{
  "n_layer": 16,
  "d_model": 768,
  "n_head": 6,
  "n_kv_head": 3,
  "head_dim": 128,
  "d_mlp": 1536,
  "vocab_size": 16384,
  "activation": "swiglu",
  "norm": "rmsnorm",
  "norm_place": "pre",
  "norm_eps": 1e-05,
  "positions": "rope",
  "rope_base": 10000.0,
  "rope_fraction": 1.0,
  "qk_norm": true,
  "attn_scale": 0.0884,
  "bias": "none",
  "tie_embeddings": false,
  "parallel_block": false,
  "init": "normal",
  "init_std_qkv": 0.0211,
  "init_std_o": 0.0,
  "init_std_up": 0.0211,
  "init_std_down": 0.0,
  "optimizer": "soap_variant",
  "lr": 0.00254,
  "lr_mult_up": 0.823,
  "beta1": 0.95,
  "beta2": 0.99,
  "lr_head": 0.0045,
  "warmup_steps": 126,
  "schedule": "wsd",
  "decay_fraction": 0.581,
  "decay_shape": "linear",
  "final_lr_fraction": 0.0,
  "batch_tokens": 131072,
  "seq_len": 512,
  "doc_mask": true,
  "train_tokens": 780100000,
  "steps": 5952,
  "dataset": "wikipedia_en"
}
Each number is 500 + 50 x the weight over its row's rms, rounded and kept within 0 to 999. Layers, rows and columns count from 0. Numbers have three digits each. The size before them is the row's rms in percent of the matrix's.

# up: layer 6 MLP up, 1536x768, rms 0.0865, rows 986-1020, columns 512-639
# down: layer 6 MLP down (transposed), 1536x768, rms 0.0983, rows 986-1020, columns 512-639
# gate: layer 6 MLP gate, 1536x768, rms 0.0842, rows 987-1021, columns 512-639
up986 104:587510513602526452511580496583478449620508488420442440510477580398518453555514531429519518498575481405584480467482454583450477478469403527398438488438557599452513469470363471559500537403473433498491486429451490536555516510563552520426509518553443550482540458421516474511523453480590380488547463558534452509560525503400404573602517483513400535608450547488416562400518496464550558395618
down986 103:537497515439522523554538419509547472514546464473521522563483516481537544478513428489533585460483511502533522496592456487468480482508460488494567477428457430531457516492479547511561611524520431461479537466479509509582536506464490573578530531465439532446542452440439488473409507452445416504578516549595587399473509490394432513543540596534468505506528527473464561526466505496494527533565
gate987 105:531531574446444430481471460527537542537462475515559543438488480490554538492438572440494497590437508586526529561525496517567512522423441530510624514503577542548480443445450551483576512557458517356441510515460524554445437513591523501457500507537450556533574519402464557503497491438585546474459439520512490569510387472475546481461454572483551568517441462456476423415518492502457466575498
up987 106:501540462436431566411475568470476524519515570536465463385483454522477478483531475474439454452582491520546540517506409458433486524517553470468439453528507559543457595563484569455486479510455503549493479505566534522414540497519492519454550455535635502520451436422476529538512475456516505547496501539512529529477481582468503529494569508477432491525471506436431580485484502510553488406510
down987 103:472448447458499534538555476487466476489469429425412522529553484534383457427455563584458427500424443436520552541542596468412508549524535590525505505507558483479495466459547468554493533567470418425624584496517546599522625452506438451482503461494462516536406482512463571421558480580463480505528520527458588486425454460431513506445443529420460450440446384487550423561552459502419489525525
gate988 102:501604505474563565582424460465551463569486408461445597553476553540460577454529481519448479651439518553532478500504489504436539492581514556520547461503514401553481482486458542530432453545570440469570470511436550520597550527533534476549532468476520505501478464466545438592450455414621485490503488570409512483498411430514435481525566559416506473499509425512486603476439465503513529486597
up988 100:503486447556475486448533558515518393478525487485411479555519489455462372493483528505423488602439423499464593521528496468456537523526523459554493607478506516443438448464500474486455535490555532591432527526503434351493494509537523554519500404443504411365560569529538586475443483568454437473543466492511435598491517503536481526535459507564591503494464480542448458500561446610514524506474
down988 102:426447491545569571547592564494547466473580449520457417468438479472450512533407496458498635540405425473516531525510534584486607522412501483459515462494507514515558478445596557501469551506510569497444471377469620536486426457486533488523521560468408508434603534473548420551521439555454482439454410456480410544525561498523570433549500427430528489502538484651456433528512473519465455491492
gate989 100:492433561533557507464527458476460383493485491406503503516531506505517495524491480372557495483555442420438461490441495505534450536397511473523495546387431477490571433517438523504516471526530529454479465486548566464542485506526511412478641555475462503489557644425501464458507518604571464521567512412545449435481580399486449547525641514542524492543449558552500479637626444579455491519496
up989 096:469567429483530510433470484463557393454568495494418498474554492505491648481506495557549500569467482474521545538485527446521507538580455408413511462553582440449524529519480610479534483521447511436618423549594562559505531400380528431580491584497474588496486436609483567492520557559518536453527517593510454487540505403553407567574607519454506562462456547469503544509389506446570561504502
down989 103:526525475491423470536510486531475536443573554470538480520560474554486448492530485551479472426441458486450505517498562509487543568571570531594456501461613459449569520468501525404522517545415494482497471481584473498510470484501458453469539458460469489518457531608479542532534450546500504486483502494555510457389525505476475549471498520502465528408515458433576491558486526483487397451490
gate990 110:522423433513548532433410513371525440499526466480456460391535512524497566473476332534484497531396492486505510503480571548435526543491477411453521482409471536466461487532471462490537430513475582547474445417509649495440488464477527450505497494585503538520546467539465449439407513461522436515520536571519435577454485475498493480470512497549476436541464432519475501445385572663455453593502
up990 112:539479539486518499510463500497487457511545454547551486494513432528466547497561404610445514546485442432549539470392481511586451506514542502484493555492513541548434496504519416522592489549620540464378472497520511453421570456453464491531498543455471561524596531513554546437470470455510446484542540499472457545527543542518530514515516429406404467471392515486497585510550590596438507496503
down990 108:538580503518460513512486436486407458436549383560525529496551451554476527466513527543417367541554529574533551457493510474539472481528498565544483468473581511492472487557486382534496520537551520555527463489447463453486520551454525515534521515570473550475514489513517420509492488477600511442488468463517453546465531562518533463524528452524501562500470512574433486477576460436529532545528
gate991 101:481460457510404505509475454368531489655481562497487575460480531456556533615443425473400450420436532484640466441607416589370461526491487493553567505468493493497523496527453521439487453510523515507532539466524501581509453552556554466501507491482493448541490490457640526522533523520542513550503525397453505518516485520436453377500472546455402499501465525569482512518437512592493510509500
up991 103:551488450564508512488489643477448533500492550474428530452509505483419422544499406608446534418493514460456519513506548497475531596540467431451477500425552642422494516467470546551468488455487531547533436478527569483441558433511479507636461474517611483521507411463566520497547472547472490585391519452426520399562544584499458424505490533425533518452565444417559558517476488523479530605524
down991 099:489485440466386553583628553436523457451560531454534502479471518544483471485437484497535514464427484498562524489603434472520491517505392479404450512479508583507509474532563457478459537424561457577554540433540500524506532532593433481583487482577509502443497525623584594514520508479496550488596413432499514534509538447470468522508468408514546478573413415575513480475557565495497509525522
gate992 105:430395438490433515639432593498570403482472469517378493611489605530518473508461478461450438468443473586473584531569474534509502489531517513507579517472520524444482465380487574525482451548496481366504535456506400490526502565483499534641478538491494505529464530603473532599432430505519437367450421564517527445529492484525562500479527534533427527471497518553471456534526428488463434492376
up992 096:525582550390528480409545496426486518485534608478586569418466438444623464532443461561528479533528540507594451423499557536457437585497473563522558519555415520509535529577519477432540458495464466526512504542483559443533512509605452437480569557421452495545604511412554491508529584537500517479580538531514524597438534457477501492491521333514530591496492489490494488441571520588580555507501
down992 098:542463526518478532555520516428552472458509545493477535554535472462566484492592450475423570452432410544516616511460486483476480544546575526430489537479500541484527502433506486522548542501470453576547518489445519481572499463496446527535513551514451555408453482542470576501456483519498545557457486417524501494464497513453613542420597602525597388476534541557461494479514480527578462518381
gate993 095:509524583483520520535550528419486547387395523421577576526408545556485503409511509515525465441483521504442621514471559485502537540402447611415470609554495518484556427438527478572411536453410495568539442471465469506576502477439455509565517501479533513543484500535551483532544496589595449565551461396498444485525445437578499536466466451545490554461415454548531551572506514498483488469433
up993 096:627451516581552452521500558498415521450419543519573512457452448498507486539442489478488602483476415368608437583488510475456476453554447497464467513506525569488638489459496420684524397464493466437493520504582494551579443442463481549542606512464554462507443525579561550537491482615556441506560574503528494548480486464543549571564494498575476519573532511536580465521440440503450492526512
down993 095:415448565529469438518466565569530426446518488517501575482550596534497467452566504488540443557470435497486489445497512610540520430395476531503555503422514509541514555486550441547522527507555477614576601432541493514480567460535456423504502476497467578478523589470426552523561519509544548490440418536489515473434579517445502501378520518499476540587506613448496526543456459468506458528452
gate994 098:481510434547550543521475521508528466506622475541506465517418491495480448511477539482438514577555525521487488552456405476508513486505546478447429480505534501488547507436477504528497556458493473513458468496564477456493569542542497509522553526562450521602493439547522486451568578484478396539513473528524483496400534525516561547498482509470590500440527438524505554563502480505462414526561
up994 102:444533468497476522488558541577470474517505530566429516408588503510563513462447483467531621520454564470570473525543455409397504540436532523463528563510524492472516490434385534433465557479381529543437501480528583508483465475503548478541494429498518507546439536500424455445558472476498532455472569494493501520487391504566593436474584491450365587462434561437458510412536347426488592599436
down994 101:455501444530403492451436535585470450543562435442510500529582553567462588527549575526593428504440478469479475535445468535481510472463390504525510523517484506519500508456509490428651534480493538528473486532506520511553565470442549491532546509518470565531424524526478532562443528424433565399506561535497542518528448481537495441500463486467523506479482565433503563537454456478445518501455
gate995 098:492520578523491457507506562522530509539551471586504439430567424465491437484506527572479578543461524507464496559486397527514591488449421484478574470494561465417486461527573601544392536522460550457506517602486481546562548492445479495467436554451583448513504415408525416520545431656454544486481531439538479475512555483467592427435500482496488481496570485575496500505513472499450544520583
up995 095:477486519490557492502504505387515550522453474501490503540511471587580596516507535503488529466543519485632463431514567506488457581570580532530435566545526476483561539480466539573459531442529480573514432422497528511524483528542476484462502460472524525451467477591545508478539596437471533473461470494447477590404502529623528537629559426569513482483523455395488542493443438520458494520518
down995 099:570533561375474449493503433558606496598486570474429485531586510519532486541522506486562536519486574507556512518568471449448486571495467444505489611448359503562478473519585527407485575484477503532516452547451457540539494527538500539556492477504469518452495529531538477532514490469475523470551527493507460538446413520539601491571498427493505531487468465478508562453484529541514543452606
gate996 096:530468488508538476468479555421473433520595482441583517506529503527451567452536459480563457464432501474497535547421517538424490546446544500501487563451523593585509465484558540472459571498489533502450522451592504475523508365487456557435431489469522419563409499452541469604508539515565488542428534551413520513497480483466483498486556462506465477496564425465554511439446427565536539561561
up996 100:468490410398454394509470415593436491485506473572486464536532431555499488518556526500465536464520412462470497567554522534442528519472509481550481457558480425575504534477518422479419493543489451627481444545512535539457455492531554469539482549559460504550528477513451496509528617433468576571503456501607462499536444462507507579516495498479484447534535513544540522590578436487511530568550
down996 101:479447477506500640624518471540364551440598506575528494478513512492463501546580507512482568527512610432521594538508478449514545494488494510418474455547502409551446565588452445477511529419460487495380505558483506567484420452548444459453548436522483565492517531456514516491507526458427465510497463512535514570503451512438570512490520495494575514526524556398504488453403495471433475458492
gate997 098:521473520549542523544458496544414532419514543466538511499506560436467503554506504455545588507480587505458460413487499503510497467594520445526423444518516506492503562526403531553495535444553458542462525463478530501458400545527543493462549413539516538458539427473462545496458474510577536544466511445515364484535585540531524538464624543496518533486525427650497426489503420490475534363437
up997 098:507547439636528417429565456495415519476466456472435387425422378542482478503520584442423498602566524487497477594538460558575459555442537454433475410549455489533455575449496514497458458528468524342546545502514445494469558507487514445626472505481479472549523453495510558454599515456479505508462554521388494531575531377437474508493503466471450508538503523474496646436538565357515525550561
down997 103:562540411497482365474436556535525558526551490543492409533477516563488530474526630574509480459531531474533381536501555459541527498602444475470491426464460626587449459529529428551472461510442488447541384626502516409602532515542549430511525537523451477621557508420543495490516472505415525482491510471425416571448568457408485544473480472505487430497596470545498656540539595467498489508521
gate998 096:558391533461516470432508579577485533495476479475438600488498502565587500541476514543402538515495496448539381615503457463627570557556464401413483546614457458503550484518520517524487429433513520507592541479404510545516531480578433591496528544451442480527499579465461474569466490541406460524511499470552555490531566549559501484513594505436516569464421523396537458542497536481462521548496
up998 095:618424518532457450467538510434483517509469476505531516475446530489593471465524524529435464593513488525577422593428553501521452498481506465494556518514544502538503522473526521533500373392512492557569491390434449483536546542543533484570531464511484460549486508472383486539540529564420493453533462433540486499477497524407375471489571478463537562528440415454516383562513458532571482519563
down998 100:558412477428465499415527448444442530554495421382420571486469515620532527407498512584416438508442508455508425529538511573555518509456420552588554459501496459537480521561437487446440533478468459400564483554536551464556539434555473504535514549519541509547483487499501462563492482464486479501496522472449528512470495552535538570513518497523547454510488489365543564437539503476492487541511
gate999 096:450499534427456489579555521489504551454478467488511513428494504552463498450536489522474551471505488526520533507485422491507512467537446531484453563463462427541515520519499402461480508498473452484428417370466462529476499548448540449497553502578515480531580512406580558472416505522479446437493500478475492471403520476500549452452434608440476520493499533444468542491484468433498474446543
up999 095:475499534620574501545416445523470471469476438430502490583557522618551523421525475494514439531420457499535501465477541544420532577516461537483521464512480504436482532458557374496492586485463536535638427402500494536504478554446479460492464485614489511478511537548518521451511526481505550513578482534505522539429592538519554564493478408402511514468396481520531494416450505524438528537544
down999 096:499500510482541481479534429462502407474542502501475499440433401578449478522430475580528503535377509578466472481565463579526484505542571441522438537457487482477479513441529293476487444430514480497453498531483490442496464563595558541447491561485407458599560498442523515545400589565452536456480441527532482406445513428503538425471556643488573499603556528516455507561534480480522531547543
gate1000 098:499451408581475443526465470434523573603474494503458497432556447373504417440534514553473464540450521508551491592518501465604505529609561509533592461482585393419517466501529548438465442495482489474522531543413494426528484443488494428431572575602462524547566478457439540384484566476579523484535478508575452526436556568443541454389528515470453468415551483550488566438522559556501590523444
up1000 100:471552576505470474466492540518484472460562544489444531482508477577511494529472392488579464505519442492491549495456548548521522438497528458463514508532432493614462439556502430389558565519503472541460454495465544608376482556521472524480419475486488402460511558565515385530506444539453494448463512569460491484584453480604492486523465453503513534538440500421460502488482483513536539489532
down1000 100:462446540501404537579460571486481472421478443552453416444514414428564523498476501414446461497560497532463573529502526540535468490581436416448565500535537555513473530484577543548493426448519490443506505490524449494511393575537566499513462509433539483446452503520534495488579467477460515445453407437557476443525490490528515568463506482405528456505499474479459545497586541512506462487421
gate1001 104:532451572498552553531535482467561561433429556488405450603514488630390576546501484630479580524541526516492486465455570469539551491541465489395514568473464500494479455503534440408544529496564556523535522599538484653539490482574508532553561482421544478519542553572413550515513584522571493479514558565439537419416559415466548534592404441540477526550488521553495481572553497545502474465578
up1001 106:479542476465538443531522488509392500519536553520472505404524479504466519490346501547606502494458647437522460532496473571502535469550556556451582546433510493592513536522452582510583507472544509524459484491468537409495564461498432491530501496535495449536419515517538528418511516550527512492580489480431498609523378514536558469515601507488427499437491437565586616440449511398491539548525
down1001 104:563519569513518454483491494434527451470480477483587503477508491485448495493508515520524438460399592471531525409376512497463452508393569568461392514512540528371472450487509563455522582499599529517524482430490553466466621451397470485483515664477539553449511506559505498482411484502479460537527461483538509528524409543534535512566570669506547408498549457464455513467423450480509524498554
gate1002 092:588522469414551523532523430491487512541405519431468548576497523418503512465575477502527508525524533513382522552492437431584549595425427564455540581466448395491488395464465464496507433546511427507512465395516436507526501413508526589518472421530437541550504512526542488505410433510453497525477522513539423614534561565494467494442542521545590557458509471640519461418393463556519619521557
up1002 091:597475500465534511425507478549479524539447491445445529594487490526576543505551520472525421456522551575481510540466455411592465562473462493466613520542447410485433405438500532475512539549513539472527409445540444511562577465620502563484552485499481548496505559533522482567418511489432460451516436525537450619524526518439513494497565546569545537453467492516518466423411546561529590449508
down1002 091:447526541541502469554472400530570501439414528492470533464535478493507535518482519486496439471425403583498576544533392488618510532480327529545616555484541525472423443478500517418548499499518635460568496534461508529518553492543491575506514452490544445562547544508606392483543437557510487535492496433544558632513513444439486550586531416591550511496464473497506486502510482520490435501524
gate1003 101:576449494499388548383526505444507489539573472402488440460488467532489608504500564438473576481517590565478547428551518501482490427508443412484513572475468525439580528553502529597393600499428411486577428551457567440498532528437455492560441466432502474422486499469507561553545562520530528384480477490484533557510441436545536451493527525598496436474544522446527441542437475558485464586401
up1003 101:425533533450511499517521514424573525513525501391559622516596644490500473509435408482600504416526449454541456473497535522539435508512535477498469518405590502517468529496523517549586514492452524525666528522515566473538518484565527482502451546546428508534519470480531542542521542557457486470507499472552527536562493440438501538509534531547504511454477464460481522566416490427482517508448
down1003 099:536545460498521517468473485504440503535573478455395426513496461545413542484579503521586503478512487433522513512469477551509454509450546490449507455440526532494485475598477480471451514479527474500495500453430521552440483449577517460479464515444446497552494560544447494536513475555369584418444491388560519497538446427562487394552539528514413460474460442395422474503412480429512548578459
gate1004 104:512530518470450515515480488501542519504473509437498491551384518538516480567496462475548581504488501470443533519437546507428533466496457546508451595476576503517456618501397496521500516576432582490549490513510502453568471555480571515508483557563478484539389505503529544625500468519517441418493480412599480489500477551557472541585491434515530543492523499530452503460517526464455474479522
up1004 108:526542514501532486526541436499508496491450531476563573487503505537514538495506478564508510421528500470528662541521544515513485482505480421429521496520523523451450526417503460406444498501450470501463510489449523495499484341492430501546467410579474484545629509516456467587569492410475643543435546544455526462455533530494515472476534426519462474473433400452522512464506538539460483648503
down1004 099:530551423600481557464492484605460546537532499439443507457398487569386496461484460482514418521487484507550491467552575460575535523546460478551526535583485507531447550639580427456542585479522408399506533466533566471508549532477535482573553435450479481395482411525437539523479407531519548516439440477543558542465516502505488435566463388495451495456456517453488539494464542493469412508476
gate1005 097:535440500459469536468522574471614499484505540471471510464571550470432414557475561492505476499545537519509533470547475575443517524510503471582602572521434506487516446519472569436499530534543502464518519512423488549566473576442599543488626510453503529460506457450457492514579523510574527582529543482513439500517510579553558567533560511424616405491465507504466511492519542547476435515571
up1005 098:476432481475532453495549540466560482544500514538555519490471533427458446576608600426605548492554521504490523467438534545515609488516597500521500523566541548471520570583501471501540589542510531524475529509414468582536535552502545539484480498558570609583483526489392513499555548460436458576461456505461431531545475498536488529389461630450564493570505419539550539509518473481460421511519
down1005 099:511543486454538458491460462487507538392504484484583486546535440455575592529459480458507433509520397489581549486549496484607506499557400446483500526395450539561540476569525514505528519515563486501451550453499508396525564386461514535522535582452476504540512569498489528511488491523431513459556436563413551520444490460483508514538497432491488390395463504577520519449558486589483451516465
gate1006 106:455445514532459431513470476505524464485414453466414582459581461584525556447480541432457501502501560524504442436479523421468474454481532474514488521555519479596514455505482520462463435472486461508537589529574586433537597512479552614475545512504530501534612507434494487515604590530515542473508512469578447526451507471493545506491587510509469597508536502491456462510520478526541486580549
up1006 103:628462514573437497557585532461452556456496467513546457532499633495452471514410548600517514560463549472438458561444476497615444488571491487465472521473496497506443420470474500547574477510473505445454474527581462466601426494451446513459507627530443524474452488535416473514457451541589559486509511567527497519447530577610467452559540530478496465479578541483458461495502402433510520506484
down1006 101:501556513567521513470475514429538514479492468519500458553564577500462472427535497505404566514511568480530532515423516485475605489440524572527488553460507449515537441466454367551506392521533481504520481448477478467470457382483454465431494437501510466495444443613467457389539466421513409498542500459385545482472578480486467404542498486507495437539495554451457484431468482518451500435564
gate1007 103:457404602460587592574511509595514559518591455502520482542512455513507485517500477551536540466390468493461542526489488531505463531450481477413533471533519480506522484437498433454499449448568545504533472524486561536455444488522425433519552473428450529516527514500473444399512543475496536561472444448525475465372515538507563409579607499455547453574513446521464482465435532526467559453581
up1007 100:459466473451572464521426480480486468441603562556439493506469450458468541399457521438533562509455533548514480450471556542422514483555490469574535565476559436513560479502531502550520451465586490480475516537461500484528567499358478524433509537492476479564467444523574494589443492536539544499428514511583562468534516528506528538479453560429482513467543540479428545499455528506452558491496
down1007 101:480385487474429550411565490550514561496552492490432483524524518501485530562501516499585485600506407453481528549498547557490499388530572386529536493470503492572546443485481520523456634498495592417427585532465577515520433527464474485559563504403418479510533522406449541529571437436466513484559464405468510535440520534442492507545465549515451428450461536501539565587451468461473540409552
gate1008 101:544494504420454476453502436408504468487558484497588471459477550411462484498572441533583597437528532468530550520473514566499458537527455492510505450515456498551490521507466554450574438537495522473540495522505390525507498490542481422501541580508521450504357613463543521423495410545542576449576501493477449456536576464499557507491568546452551515488479373402555500474496484488529476429557
up1008 098:514466469432510471479448474496474535495537536554476623507590491524465534454579437527515525447531509444629528536455580525357532478565482579425428561469512546501549491537488483521501496570549511461513478493438434560556441519478595497480521386535510490564493530529543493517429450564498465443587485567447563507549480524530510426482427527553517521483522417468519444513471463575579399497531
down1008 102:363403468530552570442466479361446587514538453472543565490510515475537517546451561495416537542422545494470507510501480491477407451518537523415529455423488496594514552393485482460582590596426500502624427570550480426445459508476563459576551598489482443581496515455443495540446481471491500472517494461470480469479484495520512548469489483469458539582496517540551479532434485497519441565464
gate1009 100:506453532546410475467462518416465575495382476521566486528559507518555535521496551511574521519493440611495541426514536521616543488506566553410500472448579530590489482507508400491504529541544401552555489626536533515454536556502471543551527567406523553522450482538422476555542622500466470511445535592478478493534510452448467446486411528556522495463546344440437526459482551552552529509467
up1009 097:495476469513451480509549477486552436487442537539494472465467487521563413545551544520490454518460395494489596482536501556461493481428490464532562440407479491489543454560491536614471501470503468450506566547522409583601471483445502415501547494448529481574533485452487469462571559469456422415442483398476614446524569541523554575503484493552524499510491453552492507478519483535532453550416
down1009 099:491474491463463472576516444371502437507573481441546526513459502437494537480521440511448441381583489475458392506513474506396467488559456560565482475504505466536492434426501517530526619455533534460451504544469530543535448557486417581450508522430549515553582478530437457525605491546529562571516551526590516537522530520523460487540600587577521542569538505481469420475496489447498440506497
gate1010 101:544530534521509482444459462511452502468464478579458590580521410543571497522527431568546535518506481458520497498538464504492478502514522534430560520510531484475421488489529551465530560466554519579504603524465491521483505499481499444542504569503520588435511477496535391425524620436465457423485421494528553490511435452521554583510566463465618616464595418558579567420368501527448495560497
up1010 102:585408422479500531495496536531486501504642398453569466478343468512507471537565466534592544513420506519472486517540399489448509491615656547561510516531467426460445496536498429499493484453445425501440478522575510507555513523460487489462521637584485536411530561511498551529498533530484533389490522430582479515497416497425464487534566539460558518482542466611521470530436446491431477441496
down1010 099:508543548537507439518514440564462496506456424540426550542438432560560496396469496565531503518462579480517522461536459457520591514518445514502507500514457494478440429467564563470591513456527560532536485445484518471576435473510479511524538433546597516520482553453498438386534444528516539451587440561481589654558485500418540483515523517598498558436674497485466450533443420349425475475568
gate1011 106:417475607593465497448510460477492457516584604510494522399515459456607431555593460640587542445486518427480560569470479557489378412571576624479533501526516552417490437467535534492483492475429526503508509450531437485537535518425392492445523530417501553512556536439608521482520509554477509550508490516486499483496436514465510481473508519452537488550498492474519527561483484516492483487547
up1011 102:494494488531487532525549519465388483533533572553498553513502583460537525578523501511569494481475465495507524411493564599513629518504564553520571531505494499444564440490522557479394541517473487428487517528504471583532500444473421496508463454515481519545543555431546543461501487514346502583492447640428502462510463439512397588475436523519480414465470459435480622462476477484561371474524
down1011 102:508497529498475434448498568452522413531551577430475514434435544341489618523451486483521525460490499506536532505393511469548475430525505608549486536385491482460421461466481418525555490481487501517556532546408462472545573488492564501513502495474490558535466497540399456456521469471463517558562504476474559443493513558494424474565470545580386448512552501407612483468480477490507456538479
gate1012 099:517423506431546549462472581530487562397537474486499489541493504531512534485504481458543508421542500484495526518588451489454567621408471477583529507469521543385507396496500471452471446482554565432449456491366446459500525450503489475405502531498465468505519488541528502489442489535453503494570437584496497578541606472557507470393475605445564498525554543512510529450439557446472543428492
up1012 095:458438542477484561429535595424454560579501473397469504544459481596416531434600557489507414494468487533607500497459580551476502510462401540438513490538526535498577483502439564484397428515492466470496380495410447538559546480499519557474463510490470560493540652579477502494507487479592438526539466475560510536527510468513479459517460513492531585473522521507506460462477479494501479474495
down1012 098:542466422464476508484514555409570628512444582539511477591405542577494497452440535453517550647516425488488465398527556413462614561525472608569528469536458557517458476483555445434498455513543386485556518552558600433498576495570480475456504586533536489397671476552549507623433585473493336464459464553501547488569568484461556505553441504463541484430505543441485518509526531497485509537506
gate1013 102:488560529565550457508481518510550461430476603404503475517481418551532506436464381469474530421461535495466530502613543508505508564492483496588520565535449472554528573532484448466472572510443561440470557516567475493428474538408592535578571586562485510459483543437566493467426565438478549479455445487465479470505570550521557491556426503502442538499546505583567486430549473534530563560483
up1013 095:487561403419473454516530432487441538534501493554529491446526530446514510505477478449473546435458507512483525445427487561545481435486502582564497487581575450572533533435449496489496518479484474485494426486585479491549476476386457488601513527436449469467532438514517495508595555534499554485416526528459524518523409393500585422501532509469437499515545511533507501495448588571558528502489
down1013 098:465551504483519466440540491529496410576552472533456509517515411481497548548402452470454427583480464538474395427532501430513488491423450532474409519535488565471574529513525371469528444514440483476569587499554579551559544555426465439500480491549484492598471544518537534551589498557492448570501468420551491551463490499451449551600496384440495476484466510485552431414501463542390558433505
gate1014 099:411453453590505501512435515427592540543441562554529494512462451513501563482531448461572521495555498429517556468494378629553486487483515427515496543420512469562547564459531585511451560560468424468589462501445534523459454496449531401476543531425535539545486519480467561436519480462444480522535614489516527472486461445545538494448575492551549443477455476574489503481520533530593515471534
up1014 109:567552565483485554431465479508517483551518476531443569518463593519549479565465422408527451502508462504527472525505547369518486446515558515413497522542520576491565521514454472533521498525603540561420569474553464503500610585552559566545551450425441530473503458417531556577535466546498413629446422438535387521606425446491541535508458489575444502488513560439443463639509507610511518468503
down1014 104:594389561463591541493487531484436507449512481520582526527568511599468557464492573466566473538577499508479511577469463498545538599459432532565451493509553460508460512502374440393560491590457594551489581523430439473488538556553505460528493492544451577503498522501583459558567485510539496432438413559417506489506520508487436440501486593553471438467504515478531507478426388525425462422525
gate1015 103:476463482429511401512473530441569515489480455548535507462482579549536481448484518467515488554453507434472486439487550476467523513503508525491498518462469540467520518398515421551567519564460416449467526536485446510506496449425462449468455541499537500533544497523507476576423489372509560423603518549557436554501556506493476584481491665537590482481509532523478499506457367617532492543469
up1015 102:492389509406485552576436410540455444515476494494534562465533535552488551421431536603504539552543531550473491453485586495535482519526503512523337552489505453505448490577552513398573508453446463522569504550469459437515519614557406519513471508522484509435632526513404485445442556393525508464516502484472460474386412635484642561424502499494597523396550429459526525492568510535434575422439
down1015 104:448448467534487599482403487425480439491502543477505560497513501504455457392571511453520448474491508425514564555482514457510344524513493461570419513454475563540648545553546514425529465511494458526503431558450538364458563538543490557532429434497510564497573489470506425483501493573479476505461465425398545547376498563560606543535532425500561469444490459503439546413508479477505434495475
gate1016 100:501507430393552488527445509466465584514447448529537588487495561551510480445534609519528474521595644585506505450614534531524449557509496491464459421489494440479479447576509533600519494562517577527635514480440555543487552431550590574570427487432545458521527540610446630499510528513437453487514425574540486386461553503565490526539500532463432553413447511577555508473502594481550542481440
up1016 101:481589399472511532565470467505456527488506501451560524492465491458473467547441546361478559477473576527507511505558483403519528496463545478519528431650513561500454490560486464488472485515527559412453490459578474597479481467472511575460490513486435432560465534491508536561452531494419538530478429517479432409473559492500511448572562433420445516517510551477423506694526539502491459560471
down1016 102:443474509425515491536515473531440508498546483467590563612582504463387475538468483531473460503493410504579449477521459499450497531468482577593504503410645439481497517575564489460445496540483477465475530445562435504514538483488539508480603554463496560540528516538511472497485580428508479470510489448504514479470559496470547448541475512591529441327497480527529390525521498527516476510472
gate1017 094:523576456471463482509494549530527572511508479568475437524518502547468496472466415506493560485536534495456506528644532488493447544494558515516527530444463495423430452387564441441531547546501512491529514541443468579526543447543506451471436466550541563500488491430498534503529482515470466434535613529464444506554447561454512467519536547526511534490571528511596418506506367504495590461565
up1017 093:554557440481547534539520477512462504528448460529491457534460449450495547496456554482554445510546542543417453499537465573550464532587546490478489498513536425473535405415493484521541519611441556546443451403517422484482515459478451459400527529474493510444452606477335528473431465491531480506520460532421511502563413443437447493449497546495471514540518447480557552475577460511495544552383
down1017 095:536510491463481510498552530452480539488566430465540550475398483507478462454467538444456462566494452507564532476418415516496492398498465490514544458559449520505546585479491552541671467490402493419523405499488426331539488518543489543548450535505399486595473434541453556583438502541432596456540373485507426499528455509387486424495493495566496535557472592500457491505593476492504488552505
gate1018 095:479522553589497549506474463491515588511501565452563564555527537545489572522518516454586494506492488523597469500500433505601506496536526443539584522518516526459608445495502444458479472484607523607428491456490481500515486498434571575526504512517555456484436473530417514592544536426532604504464573530548434531448538450473459543450528475589445455536445509582547444403504463492411511532434
up1018 094:503431508589446458550506462469564441495442565518522509519554462456504530541477588573488520583456521502392478560534426558405518460450473412548366476514446483471454607468615519538453430577463477560579510538482527478532484504470444516587552398549512584507482415425519530411465485500572397564502474525500535500501501589527527478513489462520515451619487553443540524486497568577447421555485
down1018 095:585518488564534499580461440569550480526436562565565566400494482586507500498561562652502542565453572484463476521535533489490429505459462537468539536479521444536516470527524494428490517454543442488600497500520570399511504500508493528494564477514447464479427483552456462434543557490478360525540492474464506477454465433453432403516524445427429541605475481418431510520460525547458520450431
gate1019 099:475543460452431445449509561549472478515539466560424533464506471512441403483515490569357456470573420398549397561489406395615458437470493420405450512547458534476530486484492526393560544577459382521548544479529503474505524513528440569462534511512481453483562546513485427526429500552453484455494520506428434558497444382582374434536527446475572450434541508554505494508461464542489507475500
up1019 100:535562541500568479538561569490499438563549447495518494443485457478480534480521500459528541499504471516496506550464575518470482614482444488484515513466581575476518517438554441512499549467470530555522523502547532600476446471556497461483552531492492520513461564511419540426516486521580578676448504466475571602536536507514522489447503577463487476610428367554594484503508508533484589483577
down1019 102:597530605449497537437483477561527500506482483386460480542513486485481417474502517480570486471419540440502531472500428569411486443498614522540490498471566594489433521470539473466419524400476489383477500551506490547525453483559556481571492470462503524531482598539440490471498459540453471509553445413610453617466498451607504480420452422468509548536546491415507462491529434511431489505469
gate1020 097:473379608387518489521461467445489440462527498427576441513511562425580512505477489531512429499470484509521433554530492489451514488471525452489596392410447472491451452504469483499569466510519464544428612538433495501483531495525590433446510531522473493466502503516469505511551525471407524470571500569513531494549532526566506562579442424499456472488502492506563495497482410479515518511580
up1020 101:459424518509487493564550538441469481418513470498542461471463524549522544506479455470482518526438474462437570527511467440450498509508486507495525520534490531573569504433543419509418517459481534459470470493432459505428445476469458537583498484401459566487528483506560487561565575532591448525498498372535521525506580449562473569597564499620475581563473426588436459466456442513543429498502
down1020 097:598505510555707466477441469507440413521451494474402578477455441535486468385489469523505496595534503451584481460410482441420481551519509411446487486505484574567504512582480530421515521587448471474490528440584489429534515454592459532492581422541540562521456494537501567505468519503473574538357525497589533563551429452500475512547457447533448582416424452528454474471508412488493473489448
gate1021 102:464501472509476448488455557491459499521552430501375434520520485624514473461518424470504474492594475420553497512541523577588485488403506627562463510509534463411468512513552470506514505496532498545527561564565538504542454502580487416548520572536431466566497552672584464486511449465508510435509472442568506636452437440555541442442461438547463505515445550529401569488527488527476495500589